config.toml
n_layer = 8
d_model = 768
n_head = 12
n_kv_head = 12
head_dim = 64
d_mlp = 2048
vocab_size = 45647
activation = "swiglu"
norm = "layernorm"
norm_place = "pre"
norm_eps = 1e-06
positions = "rope"
rope_base = 37500.0
rope_fraction = 0.5
qk_norm = true
attn_scale = 0.125
bias = "all"
tie_embeddings = false
parallel_block = true
init = "normal"
init_std_qkv = 0.0127
init_std_o = 0.0
init_std_up = 0.0127
init_std_down = 0.0
init_mimetic = 0.5
optimizer = "soap_variant"
lr = 0.00214
lr_mult_o = 0.755
beta1 = 0.95
beta2 = 0.99
lr_head = 0.00383
warmup_steps = 99
schedule = "cos"
final_lr_fraction = 0.0
batch_tokens = [65536, 131072]
seq_len = 384
doc_mask = true
train_tokens = 733700000
steps = 7989
dataset = "wikipedia_en"
Each number is 128 + 24 x the weight over its row's rms, rounded and kept within 0 to 255. Layers, rows and columns count from 0. Numbers have three digits each. The size before them is the row's rms in percent of the matrix's.

# layer 5 MLP gate, 2048x768, rms 0.0819, rows 1538-1586, columns 288-383
107:138115123153129114105169104146174100106121093177163137142093093144076098141104143177092124135102123128128120101089095084112123114154124125073135195140095140127156130141161146110095137118126137126128105153118104124117148093134100137125115141141163102109129108134157140119133128145105127142
096:117099083134168131142103151156134124106123117124111128154126126138139091086102157130102133140146124151103105110113168131153141120131101132135118124120134149133079135083121153149117152129152139109144140135123107165146128150127130105142151162155138147168136126138076113116136114134088159173
092:173083108153145127120137130163128135178156086161136129087122136115118091114158122152132105152089145128132092148137115109089089176164202146159137141130158130133129111128098137101132110088125103134128156101104135123169143114099139176108096136082107120115142115126169115114110135160144204128
120:097135096130091118195094135137159103136110145070142084141118118154172098091095166135137140105107132125127150113120069095138160113176164133112118117149137108098148143106157109115108146102166126201114124100147084112095129141137150125115110087118102090131127104115100169119155106154153116110
091:115141144148148140145123159117139064143136156152165087173109083159142163126132192144126200125146102142128124089124122054157158134133121124111144115172111137140129094154146123148122078136149126170134136142102134096149145157150126082135101147123118153114107112122122111115158135119104107114
115:125147128157125142086157161068123085153154105177119118141138123096126106161114154132155116133133163180110109126125153140135119091118107124140142120150134121081116080153107097157112143164152144129164120114071117149108155058176155143109152119121082161102119129143128162149087132135147104128
099:126136155118145109097128129086164083128139147159116118099094161157153152140134141107104117167174142124141168148146099208104105121132155134135130092163102109143069115134156099139156127131135143107076143128116130113128135160160120115148118109139070111134085138141101163152146102172130137112
105:122118139103151141131087130124144107110151121140159131160122106094164097134133152162117120084167080080135159132110114147108100167121144164098132120130169164113120153168159154100087126147127142133151102113081119136135116155133105117143143122124117129109122101140059127115129135104127145111
097:116125114114121175159100148116126151170095130102150132119135160185112130133175134171144136104153118131096158159098099115147137113149101136097160121128139116093102167142102128080092109112098138149093179155140102147077120132140131144138199113169144132142106110138147131136120111160135136118
088:145097123129110148147133150131138130120135112100156141116139099126144089088146132159114146087111130131131136114133156169120143131147120145124114099098104130138110129142086109120134129136071116143114116165125142095128142154116120155126145143091144125110119129151123130113133122110123088105
102:166126136112121142142097131137128117088149109160136154119147135106121119117112111093115074133085153133106123129134080150130126107144147164108136147100139133137161103139113127116131094101110146085168136119140126167133157106112092123132137136088138138182162118118149124101138157093091078133
099:147183122121164121117123126097132135192111119108119148130118142105111099117131137151149167120107126131169127133153116127205152106142137139117098088131115141127105155156115142175134169138093105140124109123152127143131122132173174147134093117103125139136121153144108145150134102089103063108
092:107105131123123123117122157103153142146167164182106133107096094106087115172121145123113135154139138134132137112112086128113162126130119129137145105129142131113193126156158118124145127138139095113135072160116134118133138109190113090172125123129106133146162126108148133160143136140146121129
094:173121148143100096101138097138094130162132137139106110172130139113113119132146166125091128115113158139136134137143121128121110100138163155104112143108084116099163115157108094148131154104118118131145112102115127128110117103151157167134128138123127124118129150072129137151126134128077133119
116:094105125097130119149160137117161132115163160139168134126167152119119125126144128122160098118128167170099101133147121136148147127140130096082132127178136182106144111162090110108124123137148113139122147135092129075138145119118091113170122137086138165152119133159113172104098139143083105114
096:123146101171136134171150140107159132159140148094100139138105135129138127109136142149137131139125102140094134137123147160116121102150120113143120116131164182146106144122123091153148085115104128085104071147128105105085078138154149130143113141119150154136152155170110131123134111117146180135
092:133160098131156110132094078106137119115152148162121129139145164134094115131116147102119090165129132180131133147167120118111135151136127140101162117129139082138132170134133107165131172159136165123136146117119169165142112105148124082100137137159106155091120125166128165149180135114126118146
102:156174120102117137130135089129114125133129154131117146130121115129125077134136162165152112095119099102118141102126123117151135145189106147094132149131142163144098144154099166137113136103132177132161124102100135101151117142110088076119109110147139133100118099141154130139104147108117097131
100:149153155109127154123121134111121166131096129119159128124106162129114122112137131169141121127114139087115137122088155126111106117105116164096132099128100160082091116110146105107204127160149117129053133072128097094110109107138114149119131104130084119094158120136091112104096139120154135147
093:149132145159119138144110119147163115131105134135102127128112114161112096117088149133142116114094144122078138143094153156121125102131146103088101118133165169120165101073116108129142121123151159138076080124117166146096113118082112153145118141126095124125124142072128115142133136123151148109
102:143103166131132140137141124118124127095133165104103134139083143104132111147118148103060160126153120133102161122139122143172065128137114141103118126167138082118169124111111113172132154127156108102107146108111115147146156136114111084094109104125129095087091135105149116128118196091101144110
092:098101107141164199134112107148126113151125163132093096143104109142124135139114107164091139103173130142128100124115153115160102166153128122091131154157113141129102151115150146110138088120146131159113102148144124130127174111160159109133090116154094134139122098155133122145135113121105122113
095:126128149144160151110079104095115138118138135133106119101110116171117083116143124118182138120140118146126133127144130159166144135133135134095189141134167131087131126132146110192179085120101121129140161137094204117110141111156120168160132100138150128099138152122125111149088169121111147099
099:137127165133216153118115101132121099151112133082113108133127072147096128110136141128145071092181100114109151153163120143146156131094123131126160099123170124109160128129150123119131142126115112118163166116143171104110137117110161140167162139124123122159143155131140116146144121104109116128
094:162117115138168100109107131109115132109173128124119150127120114160117133103133144143117159118141120102102097148109059153139120087145086161130072111200133146136126104127099139091145088136134164127155129135118149090149162096113118136142140139140154128144111096123180143113079158121118135155
106:143113104145160124140146142168134158175136110125117159125098125129098107156158089136117137144134130158149174113132154154112117140157129118111122181142148137169164099080159121102124142101146113137109076119150105141147169098101140111113123154140106178140127140141125110105160110124151112156
093:130150117148112125148067157156152128124092116132120151101118139134061153090147140145131143166127150138081116122134148155150124104145138127148126069136088139104117092088121138094149148113155128139096105153111129129141141117096139154119113137136120114152119138113142117127168146125070127103
098:159122160156096114105113122140102147127137133078139115136135141124104111118140161086160123137125111127136158159107104130136110137156179136134146128114057084078108114147112095169142149193114127126088134095158146138112071138156130140093151114120115075133086148119117102071123175156124108171
098:128106116141128084113108127132105166137162114214151119160150133140123131110110121147140105142102156166137128120149124131124154153140126149129145124153125160106148205118128145166193174129127139073105088132179143109075070145126134131171101138110133140156131107135101139063192174131120155138
098:121150104151162125122131147125108155173119123166103094142113139123171143095121149100186081106147112109158120124110123117171093127118128139117102097165118109120092123133092129177130117109144152115153129142107121103113111148124087121115100104167145106147139128111120108156125112152139137109
102:120151154104133140140156130114145087114151135089147118110169093087130107161144164149150092132115134125161109085071123089072114172127129098127119116135136100136081129102142096093135165119119092122104092152159103079116142125077138100105123099116128109112118161157181101158125132122094114112
096:116129123126132152120146094120145118165095104131147154102079147097151105125129137134112140120123117150168128132148150140141120140122107123153133125133121089132125140138164131094110147104130082100119126093150140141098156126145128120112104155120137122149115106149106159174090149142123133134
094:084096153151133160145140112149139106137130097103130150128147136134116094146133117088101142113123129131153145078157154104149109140156135105132134137126150128129105126118110111160129132148120122171108146118110128129131125149155161134154147135089136167114154100136142171060103098110155114151
106:126140134112141112092148097142144111178151125158103160146103139128128124096157140140109144149135089157117118121143139131159134139174146105133139090172128083136125159090122112118108106153123144173169123114115120127139103111134191096141075124135107152120128123157125156123140116156165138177
107:160117133159124119130160170150144144121135098115131139157085140144118114104151134135163096128129113149149136103107136130112121076141126126112131120121160123134134109142133150128139157090111139138137138127124108147162167083100126122145120144146133119177120098158175096126120160142099144151
111:125140138115151142155155140124148079112141147096162104131119127074111127140122142138136106133140140157159104159136096143160101118133150092115124090161097141108128091131122151107135141083110118101121088115126123119108153090131110113093115114089136198094122090133117113134143103170096131162
095:154177148128147149143147147108150133121114134178102104127120086121099123143078096119127147153084119107120136126141129152119110129153158127068191135128158108169147110113175117130136166119127135104106144103137078131140122113159180144154137056133123146125141086168115103173107116105119110141
101:081133148091073156136145131137136158102160120171078125099137137109125158077138095148152144150144126140112125167119115158102115100151107172119131149146131115147147134140132147101105118136153174148068131158093119084117115145130124153153161121145119144150106093161134115153109133136115164137
099:130197143138128081135130127147116162154115136124123128128112146140108122117132106123102113094136154103131140136159114118087130131122106122079094142117120117146127091160100152135136163080171085167102133124134207089151120152119139103089095167092149160135145131161187099160124086135145185094
098:164137146135114135160145111123150112127104119158115104168157125111093115143115097094126109127130116163160087127117141132092125117088076119162106122158156115121147150182080129137206112108111126108169109146166104097116125125162112121113110059131143144142109129128117107113113145168127142143
106:118135152109144157167127118147115116144129169057160115184128129127163076094140121108127139166119136175150141196151125134125136170140126150120130136142141127126156104130109083132111131136118109140102167110143121141147141119125116133100148094107115124146163152112123162135125130147108124102
100:128118106128122106121108048109103157110109177168132112178111126107135141144166096118131126127163123127120110146118144140146148152125154106115137108105113154151085145089138142112138117155132088169078092111102092167147131118140133159132047127086138139149116142126089114168117129118071121089
090:199164102141129120114111136124098135117131147122102137155115105131109130136137159117134087094155136145147122141128149160091114125096143152110117131148143148120096146133095171137109093135128107150155099147123159122116125118169113105133126114141145151125104166110147119097180141166123132142
107:139147162126118144081094053129133153128110125125097114066137131123097123116128147168158154091142158144155139119089140082140099140146131113128051105124122104134119149127120139134144138166110141131094162122141126125155124094133141104147113106093119122107163133150121092113146123145134118097
094:093160107099134140143143102087142142146121103129122122139106144134117130124159124103147132078167100128108106124163153137161126150125091143107173157137153173131132084123101146149125140132155095103165141075085138128151122118112130115090131168112116149141127107112122136129105107112098159122
093:152139130110140104119116168129133092083095148132139111115138169132139117142152156113099125161154089103113108121154150153098108131143101172088072105093098122149104090189156147143142086091136110094126165123106124113096109102148120165154120110107136134146137135104110139137125146137131120139
097:132190118112126113118158142117153091099088171113131125121090166127092128147130118123150116140124116109151144117121116147115114147148128135119109153122153118144122125184139136148129146103115109120116124062156141100130137092116114128149098101114149121104087081104096152121107151132104159142
098:097125132115147125173122161122154086085170144130140121126134129078168088142116118096104148140154164105163130097101087125134141125109140127120121152120143138148152101161170132131097146131128182132114099104121100112142109101111121150098118129128145133143109106146101131146110129111126127161
100:103127120142118171151163138105141164133114151133172114123105104095164105132103151110112119135130114132106147154101146128122121135151160140099124152119168098137113112103125082117148129166063130149111135120117148164132120175108113153114153139155108154125125149094151098155172123086095130122
# layer 5 MLP up, 2048x768, rms 0.0863, rows 1538-1585, columns 288-383
109:144106117154161133145119141121091163077120096094166130172137109126186122126140106100119165139139157137174091113140126138121142120101143128122098153112170115111121125137109157116123152094156150072146097134116112156127132154129154141167071120122118146142143162110118206138138136183145132137
105:138084097126105155125069160168103142100149105071142156162117135107131184129115130133133134141155128163156124135099145109106122147135121125188162134146127131143082117088131115159141127138176124122118150121119111161146157159177121113093155154133131115138148122081133101110151102085120139115
095:101150158103137160117119118155099177118150116122134125086140130125094145144131133183125151113129165118131104122139113171149127139107101159114097141162113172162124105143132114111092124098151134090152124081137102148115148119151111166150125109193126130110085115108155139125113128089161130132
105:124148154098089134117106140152150151136139108138153123144130103130169133122085139158083144123166125112111162132120060085118123104130135160151138116141119097112116102129144120111137150170142088120112172133155075177130071072088134150107135114134156105100133096120136130112152119153130129121
087:126128121143112173163134123120148136092130135126119127107122124109115128120169083168124086103153110121157180166143121165120078117149140116175138155131134108124157134157140162136096158124150136108103126131110115141086142122179144144137118131109155106159130123133137126156121112128122119142
087:111141116140106158112126148059091105147155139151130131145156102113129111113099152168216114110129105133111128101118137149134137119088111106196119146125120165117118135125136116161127086148142125142131105146088120114104134105181157143100108124152170129148162130129145170135102153126100094142
096:134171114153145136142151110113148133108121115135126135078093078135144110123138161120144093114141107166135090142182134141122108078136116087183120141126134130109137134113100165162149164116119108140116112146138127125108086176102108159131127108149095109102091118133156146125177125193096141126
103:123156136128139110122104100118155076117168155116137136129103094086120130137164118134136124107140139158146143191119137114110079096172068105134154103154191109057092084079164107125096127151145111149174124069129162124110118162142135141123168152108118121147081102143143101130132110103134111154
098:105085112123154126119118139181133165164118167130140124119136105125136134128111134128107119134135153151148120124077101091151099124100140158120168155155111099116135138118130116096130125096140179122131101131117086163101100130129143161172143054129138087154098104101161128097102141121144128099
086:126136131149162117128150149126121152178131103091117133109125130119128164140148126090146150168100127125106119104084119095070150086094118146146083127129133149053110133130162086104116098114161159126112126156115139153109128129109140126134126112163137143126129136084064157150138182127198069117
105:137141146124079116153137134155130130161127120084132092146116140084133113116100151147132132171135148136112184100162137143108173142139147096128134129137119137134101128153154115088154119096108119124131120117136198126153113121105112076105140185092140160172132089101100185118124129119130074132
095:103152174184161140164089133144138104159088104096124134098162132118106108178136157112148175119132121161155132158182147121117150138141153194133149115126124128118147123121161130166116149137153080091141080130161156138112105111153113122161085111126159130165154136129120117113099110143127120141
088:137126104148082122147118126114165143124120110120135203155119142123144115137140121145102086107127123147113091107150129120123136127150151108143153169132131146159116148163077127131123121113131132132115164119135102140115158159124164154130148131052136145122146096171158134127137093105133107157
094:096164139098131120105103140152131081125097159104136137101160106134154122082141154130120112143143167165115143104117141142135108132107105138106109070136124107121115154103126159117120142110096147122130147194109092118139109128163121132072104106087108130129117122086140134130086072104169122100
104:148125157152090155131172151123147112111125142117132069157146123084116141104164150138120112137142128130133105101107108119148102116134167139095189163100103135106092155142129098091150121082125122137127111150118176123113156161130083142106183094146125153115132153118137137124115105128151112119
095:141096125093112116141144145110115126110118131159150114105130180165109090151156119140133127131144128139148115096126110088128127117152138143127139122177132154114129114114101132131154143098146171104137166131150107139173179095145091146139096140140108125162118163075120113154138154145151148155
092:131143175135123148120166139163129065123118151132111129142118133135133086133119124140143129139125094138074139111135117139137124129131189109142119113145128111148131089114150155122126085143139081116124116101113113073141186055142158116058130132099158135202108117106124152108107104150114106135
102:099095122105161128164082126152151136132095082153142095169152132109102125099159112138114115122168103076140106139118102125122139125130147122150161085123138100112102111131163129103161169144115097101136080152149139125063149101145152115136097122097155085073157127087085114095092115132095104112
100:115091111115125160160102120148087164084107169111094099123136135139102164176144148084120153156151148099134120110149090148155124118128143152121136182141101145133139109113108179165148117185124114092132181102114155152130138140119168148134130134098133130104115138173175141109128096099112111099
098:142104150110134126146133144120130113124109121105164120178118151132113107162129144161086115077119093131157141101087136109133109126125159143153127157104079127103109108178117156101085086109138137113130105134152128129119171113159187146087108125141131109124105174113112121118123135128127089118
098:111151109155129130096097118137141132135104144121117123131105130157096122097128140098120114157134128118170120121108119101112146112118147163159115142067129119146064131136123122120113100141071127133130151144076116082110141165162139099147146121104125076127103096113113117100100104111156095149
093:140083070158131155095068112091170115160116160148124136068134138122124118115098135141124164100165165156085174153156100124125119132161101123140092159133126091121118129117104127135133115124180158131107125154168110171085164122136133122109134130168121127150104095146064107144105135153099092137
095:133118163102189142160171149051198142141126113121113106144133135170107153117154151137093153154142115151125165109127117116111135134139123151120152127186163123115135078124142089123131127165138154127164150190183104185129111102105123149148144138131136131129123098157082126112149140120122115115
103:124175122106131126146107090140159150117142142113121152137094158146132106117132120121091150126149137169088076095150147127110097119092092134169145112129147119114134147117148185104081135134097128132118151122130114167142159160134104140132134158080158124129148157103121133146139123149152140152
096:153144127121115140126106103094124084119091123120130143117151094179119143141101109107135126143121144131098113140145158079142123135100117168141168144106142120157164095133145143111127092084182129111137136129126119166125124122135161126153091087123134105118096155164072152131123123152173140112
101:132086117182137156099107142104114137136109095103113116127132191147132115115112146140137167095124136090106141098113123156063136156131078145106115117165139125123091151139147133129102110144109145129120142162130130132125137162124119096086088114112122175135100139129124111113136119082146089124
095:159130116163136092100103144134132150158121130084087165113142125114134173133115132087127142154107114136133115183150175086172088115115114103125172062143107097123086116133137102149134141106134161129119143101164096104165139129151069109152096117139101108138103131137101125125125071143116209132
102:156103125147141165106147136194097148138137102061136084124110149153107122130103140118141095138113137131121115114144150120143145111147130120155136132161115105090131126062135136123114160106135129115092145111129108135152126146141168110192103144116107134169155137150069142141147144081123140157
102:125154106100090116112109161122144125140122123071133127146099130120149128116109135120084112108150127192137115132123124122114155116121140139102130152135105091122096117158122126106081128164141085151133101149130139126144152107104128131128103111122148131056134087069112138135188109118124073137
097:110131141116124139126138107127147119132125171129155110133110065113104099134140104155112112137154140158178102111126068104097141174136119140145158125127104157114171119110154132079120098109087095087094100136157122142090116148126124157122121120090132096108115107144164085111125132134152127100
102:123146132159115122083135137120102104135129121140120128127105127128148094109095137126128196163110121155107140161151113115094123130159113136126144145109123148106132147140100142109138135122105097139162098163113124090165134070114087116104094091105144051169123134152122120127096138127139130174
090:138156136130110114084135126120126149100143121162147152122143131116131130162141149106172145122115095140111120128113145128111149154141108153103121094113109106127156115144106112164114101102138152140135125122142156145146127096165104093119094153119140091157135120103107109129166145126113097125
099:102152131109117134125111138099143136150139149102136091175145141191121097124122121142110148083144155108092089112109153112105168103130117142118128105117087106136152134118129138168103119158148127100184128131158129127133146111116104131132161091139114158114115147141148147183146148104184148054
107:108165089121099119177109139142120132114147149173139167129155110127130111080139163126100133146145143083163139125125138104135112114155089160118127056110130139157146132131132102121144162126137157192139129130121144121130144165162160134131147121138139092086135116080123093119120123155091132097
116:144175107141108134139110143156083142138133120109112163146115154105109153139148111127130141113115161125122092140131128088081104144154098154113123157145109100084160145140129140104165110085155135110160090118089113112126187165107147126122157137128137153129146093097134126133100108141157113143
107:126156134117110094140083152152124087117099121146102070139140131179144125141123121118077127134135098123111111125132106113078132111164150105115100147100146128139110140131144128144115111117147135115096138095150123130151122196121161133187069122128152153151093117129107119136123116095162145143
099:139189138138120101118137153118124129134141158115093068151103173167085113106083097135164124136149161152131093111165103170157128101099080159143138151137140126093209098170123100131165119139121108154148146132125135103141135128170163153092144120113096127149115142194158148140103143135084155118
106:132120091117135120124096106126140099142072102146106130141120156127088115104147139162162128162121159144099120085130126110121091128111118200140125137102119141127110136096114151151161132124163124164143102170133121073107159144138090109177158139145166132115112132150103153129125092121153107127
096:127113154146146145158124156101159153116145151109122117158128078137128114108113122103163144121140130122138155092109137128135151145093099124117137105153112121110094173139124108129120105124160135117116119136163131124103111121128178116156141134104117126153144129149148142111168141113117138159
101:070134083103110111136124147125107160155093147129084108134118181117177169155171121116095129135135081142136151140118141107118148108104140143146134125165169111141161129135124112129132147174138156152122115173137158108142122103133125141123138173083152128085116112134167128147183161112104147149
107:103137143141134140135147141143118054132117141106148147123142118108133156144142124121152108095089091168122132192131086100146112134125060114137107135149141126114152128113167135113094104120141121114124144151132102145114161100153121125156135121141148119122117139118108101120129149148120144133
101:126112107137073105137135071112099116134123187134110140169138108124140126140153151124135117143135136161115127126116153130158155133058109077149139123100114108159079127091129147157116126140126139129145103110121089177089112108128132098129128110128103142153138166137100112148113107133094138114
091:135133141103114113125138128137128155114114126114096120092121101112137138143146119099160145109148154107104147144128155156167151127124148122098122095145132120174163140147145099134112119152106178117119151108110143093098093128078171125125090128072149150176136157121147114103179073112135144131
110:142117134163096139135148170118153139133095111128142142109133097149113137102137146165135051150132136071131144124136121119112149150122156119176170122134174150126121137114136125112116147094119116129123078121149146145113089144152177125130089124107144127156101095161158169140138101099080151152
096:175147150101089159135150131114111128087150113091149086147130110135116116145128060154160099107116121116097136149107150126123091174091133178109117129139172127095125122100102174124144136163106134134115152107093147115124151121142136126071137122176141160128152111154141148127157104117145116104
094:119118096122167121107120090093162145147129112089085150127111087128150090112060122137135150126127097176121119115061100112194136171145142122114120177147137120113137132056108146132066147113116174109133131127123110163117118150120088141189120125105097139140116163130139111111136134159122091153
101:151115159110149113142115126134118107160111162144170146101151136154120141118104094152146079084125141152102146098129110120073137141102130119111147127138137104174118122110150110095146128146133126107150130102161112106086151119129105129171129074155124145142141156117125135091127106129140146125
102:129109159109116075109147121050081097131121142121121123128121133112138079082120125153109151183119145123153139132103141163163116143142143112119101097137142115127081096142112197139129104156103137117101130136100102165127153117134164097162123121141133115140121124113145102092129128096146159085
# layer 5 MLP down (transposed), 2048x768, rms 0.0844, rows 1538-1585, columns 288-383
101:162130149163153109119156152117196114181160150112120111139137155168105135146117151130127162189112120139116150150163103150114103139157167162098144118136115153109132154110176163132115144114142182122129114114145137153126124147078135115128113135145109145141135117183113154147168137165105146096
105:138134110123134088107109113148120169173150155086131065158102103100078113136100142113116124102148123136137139144102124125106110133157148115143114130148084161121105078109120155150143120133143148106126127119135146127152121103138116132100149135141136139122148145115086096063113115107131137165
095:123132133109139145110122116128116130141048166117154087120150122092170115139069176119128144107179129109119115140115131101142134111095085122113121115138171138134147126157131081184091127170164207144139089146155131111148160149163080140112136132136184099110128109128132113128124137130096075112
099:113101121130096134178139134143160145137156134110140134152090128115151122147153164160115146145119119146142148153161139105149103144152111175184077120130131071136135163129107139124152132117130138106132073121126121150131154129092146104119148136158111118135152119153171116135117126127140116131
087:109135138130152089169141116120103111172148144127135102127167115127112132123112144096073126092125120115108101102145156110123141124115152132132132128123087156114105082152142098137114121100165107170126106137121116104136149113137125065103121148132130116101116083100144136131114140127109087139
097:148120121073128128135149096146157135087084149092127130120160156157126142090121115096092135127108101127135153135154106127127163178141149106124095117138133118172145146125125148128127095122081142115064124158153120110141103179088102118137118135126159110138106141131130093118173133136116150144
101:156158127114141135160114128126162160113137081096164130152160089140138152145110124166165110110136148146118124102162109169150115099147103141147132132103133149125112113117119120144160186135155171160148118119110124085159139125130150102115127134091088089095160143155167132149140155213102160122
096:132123129077116142142161137156155099132164129185148124098128096097097165112127139125150104129133078109118100094096069172100115125155125144129104138107146132167101135141125156103092152116152143121132181101172121100117115128113086139148153130134099159092113144123125134146093092135106118083
093:089120139138177141101139116113160127117156133169147119112146110120106117111120125151072086113089097108136148093116125124143141122105144129157138132134095118117144108096152157156131136205078091090120124098135129137156136159138136124063109165125108125123074142110156133135158126153133137107
087:090098129078101105123129107179118143118132127124144125111123114157165158142141128106141134141135102144155113146163125111114093140149111129117107133129142092149114124114165097170144159128139148143123094120110128106138134096147115134124099121121119171113133101167143130105095096150132118121
102:138137128145142159146128112117129067148145130086171131103128124149134166149125132119108155120104138153105133165107116123090075095106131145105096137100145120129101127112093086170111104098129117124148110131145172148123162115161108117109113124116081133150147085144127133092098091118155078177
102:102125152144136134124106137114097120138169144131117134118108111142132109162120122113153143205154105096097073120148155155121100085149132119187118121105112136138139066111128104096123144056115125152114116130138129140091108138143137136086087086147133103102076068113136157186077126125126116129
094:133104130162089127109115134161095143171119157135111110092144136136102109094133120100091077122120130121138131097121150143150179151122155109131125145141155129149136102114130161110128113129151126119100097113139139174118108118169144131119143148115187120167119118142108145112102125143101127119
097:118158141133151120110065115139135150097131086140106140113130103127110120103111148116146128095115134131138137121145131088117165126083160105094159095119117135143098133158153143091097113155112152163122110119120091113096127163154099089110087116107173136144160136112089153153115109133143139146
118:113132115134127135134164162147139122130151110144136164109137151110126071104123140089115116120120110133159140186118161075169133144132094148124140108128188135077119111122115129132140192137104120126070128173161129148130119142155132146096143115114079132118097110125095123119111125107111141145
097:164138138128113134159154137085141131135111106113134136109154172112117111141107113124101148095109138153140129145142120156136128176104151133097120119129102114118128183126201122173108112133145136135122156100133112137154127165144133123181156139138100112133110138117111112136135077117133164142
096:155132162126106174117125151116095132127153128083153142131139134099101108115122119123108127156132130142116145121146131158122123155091119151144131144177093110161111121149168117115117113111161121108126138113126150097142146108146155121167171117143125120136089157136178126128148172115167123119
102:070179131105138088129145165135133106085089124109133148143136125078124114122119139119130107138136113115146143143107065093120133120155138079140069124108120148140089116130124126091116133121131113106161114101086113128143136167102109136114113124091156096156151135126125102134195118121105147129
105:126153111128163109140138126119148138153113129138126122124133142115132105068157146150100158116149124176154118109098134129135124125113138167088135126110094117157131162093119119093121131146148186116198121104115129124073142144080147167177147121137168102111132081167135115129165166109106141161
100:157126170105174130165109151087111121072151135129134123130111151157134081152128095140121133128083090136158134132114103091096103150089134144097157123145150109139132148140166099152136121083120131167119141129185081129135131140121158169112144063138142127128093160099124103146132137126109166100
106:113116090131104121129129146122165128139121058073097119099125155136136156109098119133198071138098118126194118104054114125082140146119141112105148109106120125145145134180165113086119053148153085140130163115116125133100148125142124126137149091121133138157105134109122129127126139140172152142
100:145105139128106132104111142126126139116116128141106092102106123145127134125171095143155121088119079111124112107150138130097130117144152120165153147121135134107135103130151130131136138169161153142118121119108129153143193150146140099149058121134086127126109149131162155142165111108103111099
095:180156120142133151161103125140149127139126090107100113155169141130154125147160170119104101103139166104158125074126175136156110139094098083150188093131111153082137118133158110127148126134155102122126140073143092139145121162161131092126144095133154127169134146166119121131119118146120148136
103:121145115138153098129146127120149174138125102099150160148069165122157145149163126110111078116140128164096076147104091165141107153155164148116158093122140122143101158116176117138091154128121111146137056160135090135133168126136151111119107110113140146143117124114114091058158118139122116131
097:142128107193123153174107121144120071173153155129128136129131140127151122132119121133129132115132150151118092113114120121145090142078101137144138113133127132124148097132118152142178130116153090171131137089144145097092097110142100159146128122149111130165162142189119099134132121145154121143
099:164139138117139137113091128128136101120193147115082110101121190145114129156136122113179152122155093125135139107100108135155110154140137155123132130129151120100139128110117116164167113115127132151093114132115146143144134110095153168142110161120116168174118156182147088140165129103141129162
102:131115137115103096155135159123150120112146148150127158135119155111177140110149073091148135114133174076124145150119130121086118162144174093124131139117155161132076134115117146135122155141157082146103134167136124102096072117104120120100162125124150132127117138119123107102161149118112088176
102:140137142126097131104172128114084128144098079103121086131161140149094136146153151128141126094085124164128120151121108125139146160172155153112079112091162142131144117093121137106159118123116145101102126122182174136166094149126080139124099112116153121218143102138123113112109143096113130170
099:122140149137113109128112162087123119163153152071176179144130131075129140101164125123087136135116091117095113148132145145138136114124184118067146119150130151105083148151118104144140112142134142129089127109077108120132148125159165118130154088115133142091193132101119105127104125130082123156
100:128115133131110149109119146151145110160139082105109155118128120171114180165121129130142095128144145118178131150134075107107095130123167089148105169139174077095104136108166124137121132121078159122137149099076157137166097115102079122118145143145101110131134113114149148153147152174127107114
101:192116109136132106159125114126133133119158131067143113109140141123133150146114117136148135124149097140132074151108094144136137125126159155185111150118111117156111095116158114071091153132105136102094116139139145135105161110107140126129142133133125097103144123131109150074123112168152136129
096:098133134107114138093152127082130142070150108128112130110099098071136127150093150119115148137098114116093141139111127165100132119151102100143087129113137153143141090130112077122164136112175121080132119102120115113134147138089111108146120116148131170126113126090137151154119143085135138179
097:100132094129127091117123117147097105119163181089119110118133154120148108157129106140089126130107091141113053099177136153174102146159171186115133120093081109151088085110101138119116153156127131105149142138107166158156154117115157091129129106139132137139117127148135128124135135106143117065
099:098133096125128158109140103158106105122164186140126172127120084143084099110142121060160136179118137144126134090125098122095116150125175131118135135134163143142171104160102117139143132098121141146143094072136076146131143140179094126151129096122142108129152163079145140129104129150159129118
100:097159193117149089182133144140122147148116107132064143118132117119149141119103139114140162133113102131158126120115170076159136116112150123152145161154133104082141150128117141108157166107122119128139096120134114120131138132130134066161117126173160120098177108131171116142144084130159101103
109:124107075141106163136099163148118118138056111142132094103119129097106137132139139140075135154180107095129104159071134149151163089137103188180118133116116131125121156180132114150082087098108131139127134151125115094130114125117138145129123142170125132160140096150138133132136092139151118154
101:138126091118132101140170184097128132087117126118116157148098132081115132121117119095133104139152082145161107110126128146163117135143081138133148112140131155112098135134171131155134106110137110128108117138148142104125131093130104100114119110136151110105126118109133131154132151133081137133
103:108114120104106100117162095124122092142142085112101119170131140101134145137121148160156115125099077087148099119148069119125124130104116135110126136160096126117176183125096105140145130150113114137108124099097101113124101151127127130106139140102082144132121126151169143131093115109125127107
101:111143125187125118140148114091140082133139141097111167151117140195076145111148176156130131157166121134119103121155135134185137113120152117118078126164127161142079157143103125157124177106157121157161117144130129095156093159124105134158117147100158125153141134134122063113134120139129098135
099:118158113157120149144118119109137108132157122129120114116147127141132123107097089098138123126077129142156142129110163104118097130163095060109139105130148146107115126109105125148126112149141135135110132125132134172088143154101113159095140145140109134156103074116116141125149123117138131133
108:110123176141130123127187105121148105157156161129141143109125135094114126108183139135140149159082133088131124130127137127125129100127121101117121135108114085125135138135151110052090069112168149121102158153109107088111130132139126099125151111118141095150159140127094150113131143122148110134
095:117174147160110113123131136104146113133152106162130103105120110120132146106135104133142111169177136126153149125102112155069123130184133145140104092123137141099090076126147126090121191096140165140119111133108136167150115158115150111110159109161155115119095153122119151120110143149129106113
090:109142117119166111150160091146116103119127122157160114125164084132113117126129160173148147130095127157134113120149146112170123123135097178105116143090132140072116113114170140140096131073180130103142155139127154112115160126186150149118153119117076120149157127128153165150078121111110093136
108:096096098132137119104106110127119131115140126126114105099158154120122124143134149101168134181081151136135147159133146152131081138128141143077162100125114090129128167106157172136134180150151122095131131124133125122127111157152139159142142121114140062166128104130133102094120163088128121150
095:112152152116109102125152183157113142109157139091171160146096109116097114159081115117192120131127126137132116148134097105129139100136090130140183165120109141107118103133149113163123178102095132141112139127124088108086114157126175107115156110132112135094152116115107128133153114166112100122
095:156106129144143148115113095140118154114120120144140140130117161140141133112066128131143103174109131116106099135135109099121122143087067122117125128110127146121139112129116144151134090127123164114114130159109151180171133152193161095122129128111111108122161087147094118125128123140108148138
096:149089168147111167126102127132124176109137125108154129119117107125118131143134178132150139114141133145123112147106077126141129126145104142131134118138119096102110126162156144085135168194132157136109138118109093100140118133128140154147118103105114113111102143113136110141140173099108135196
094:100140122139137129093174092094116170126112159175093076138180129121126145089153158118132094153127145114115103130156105126126128160181152124131099121075072099140066119152130137130173156140124130131130088122110116119130131151105159124153144087097122089121133138143092145149131135111125162152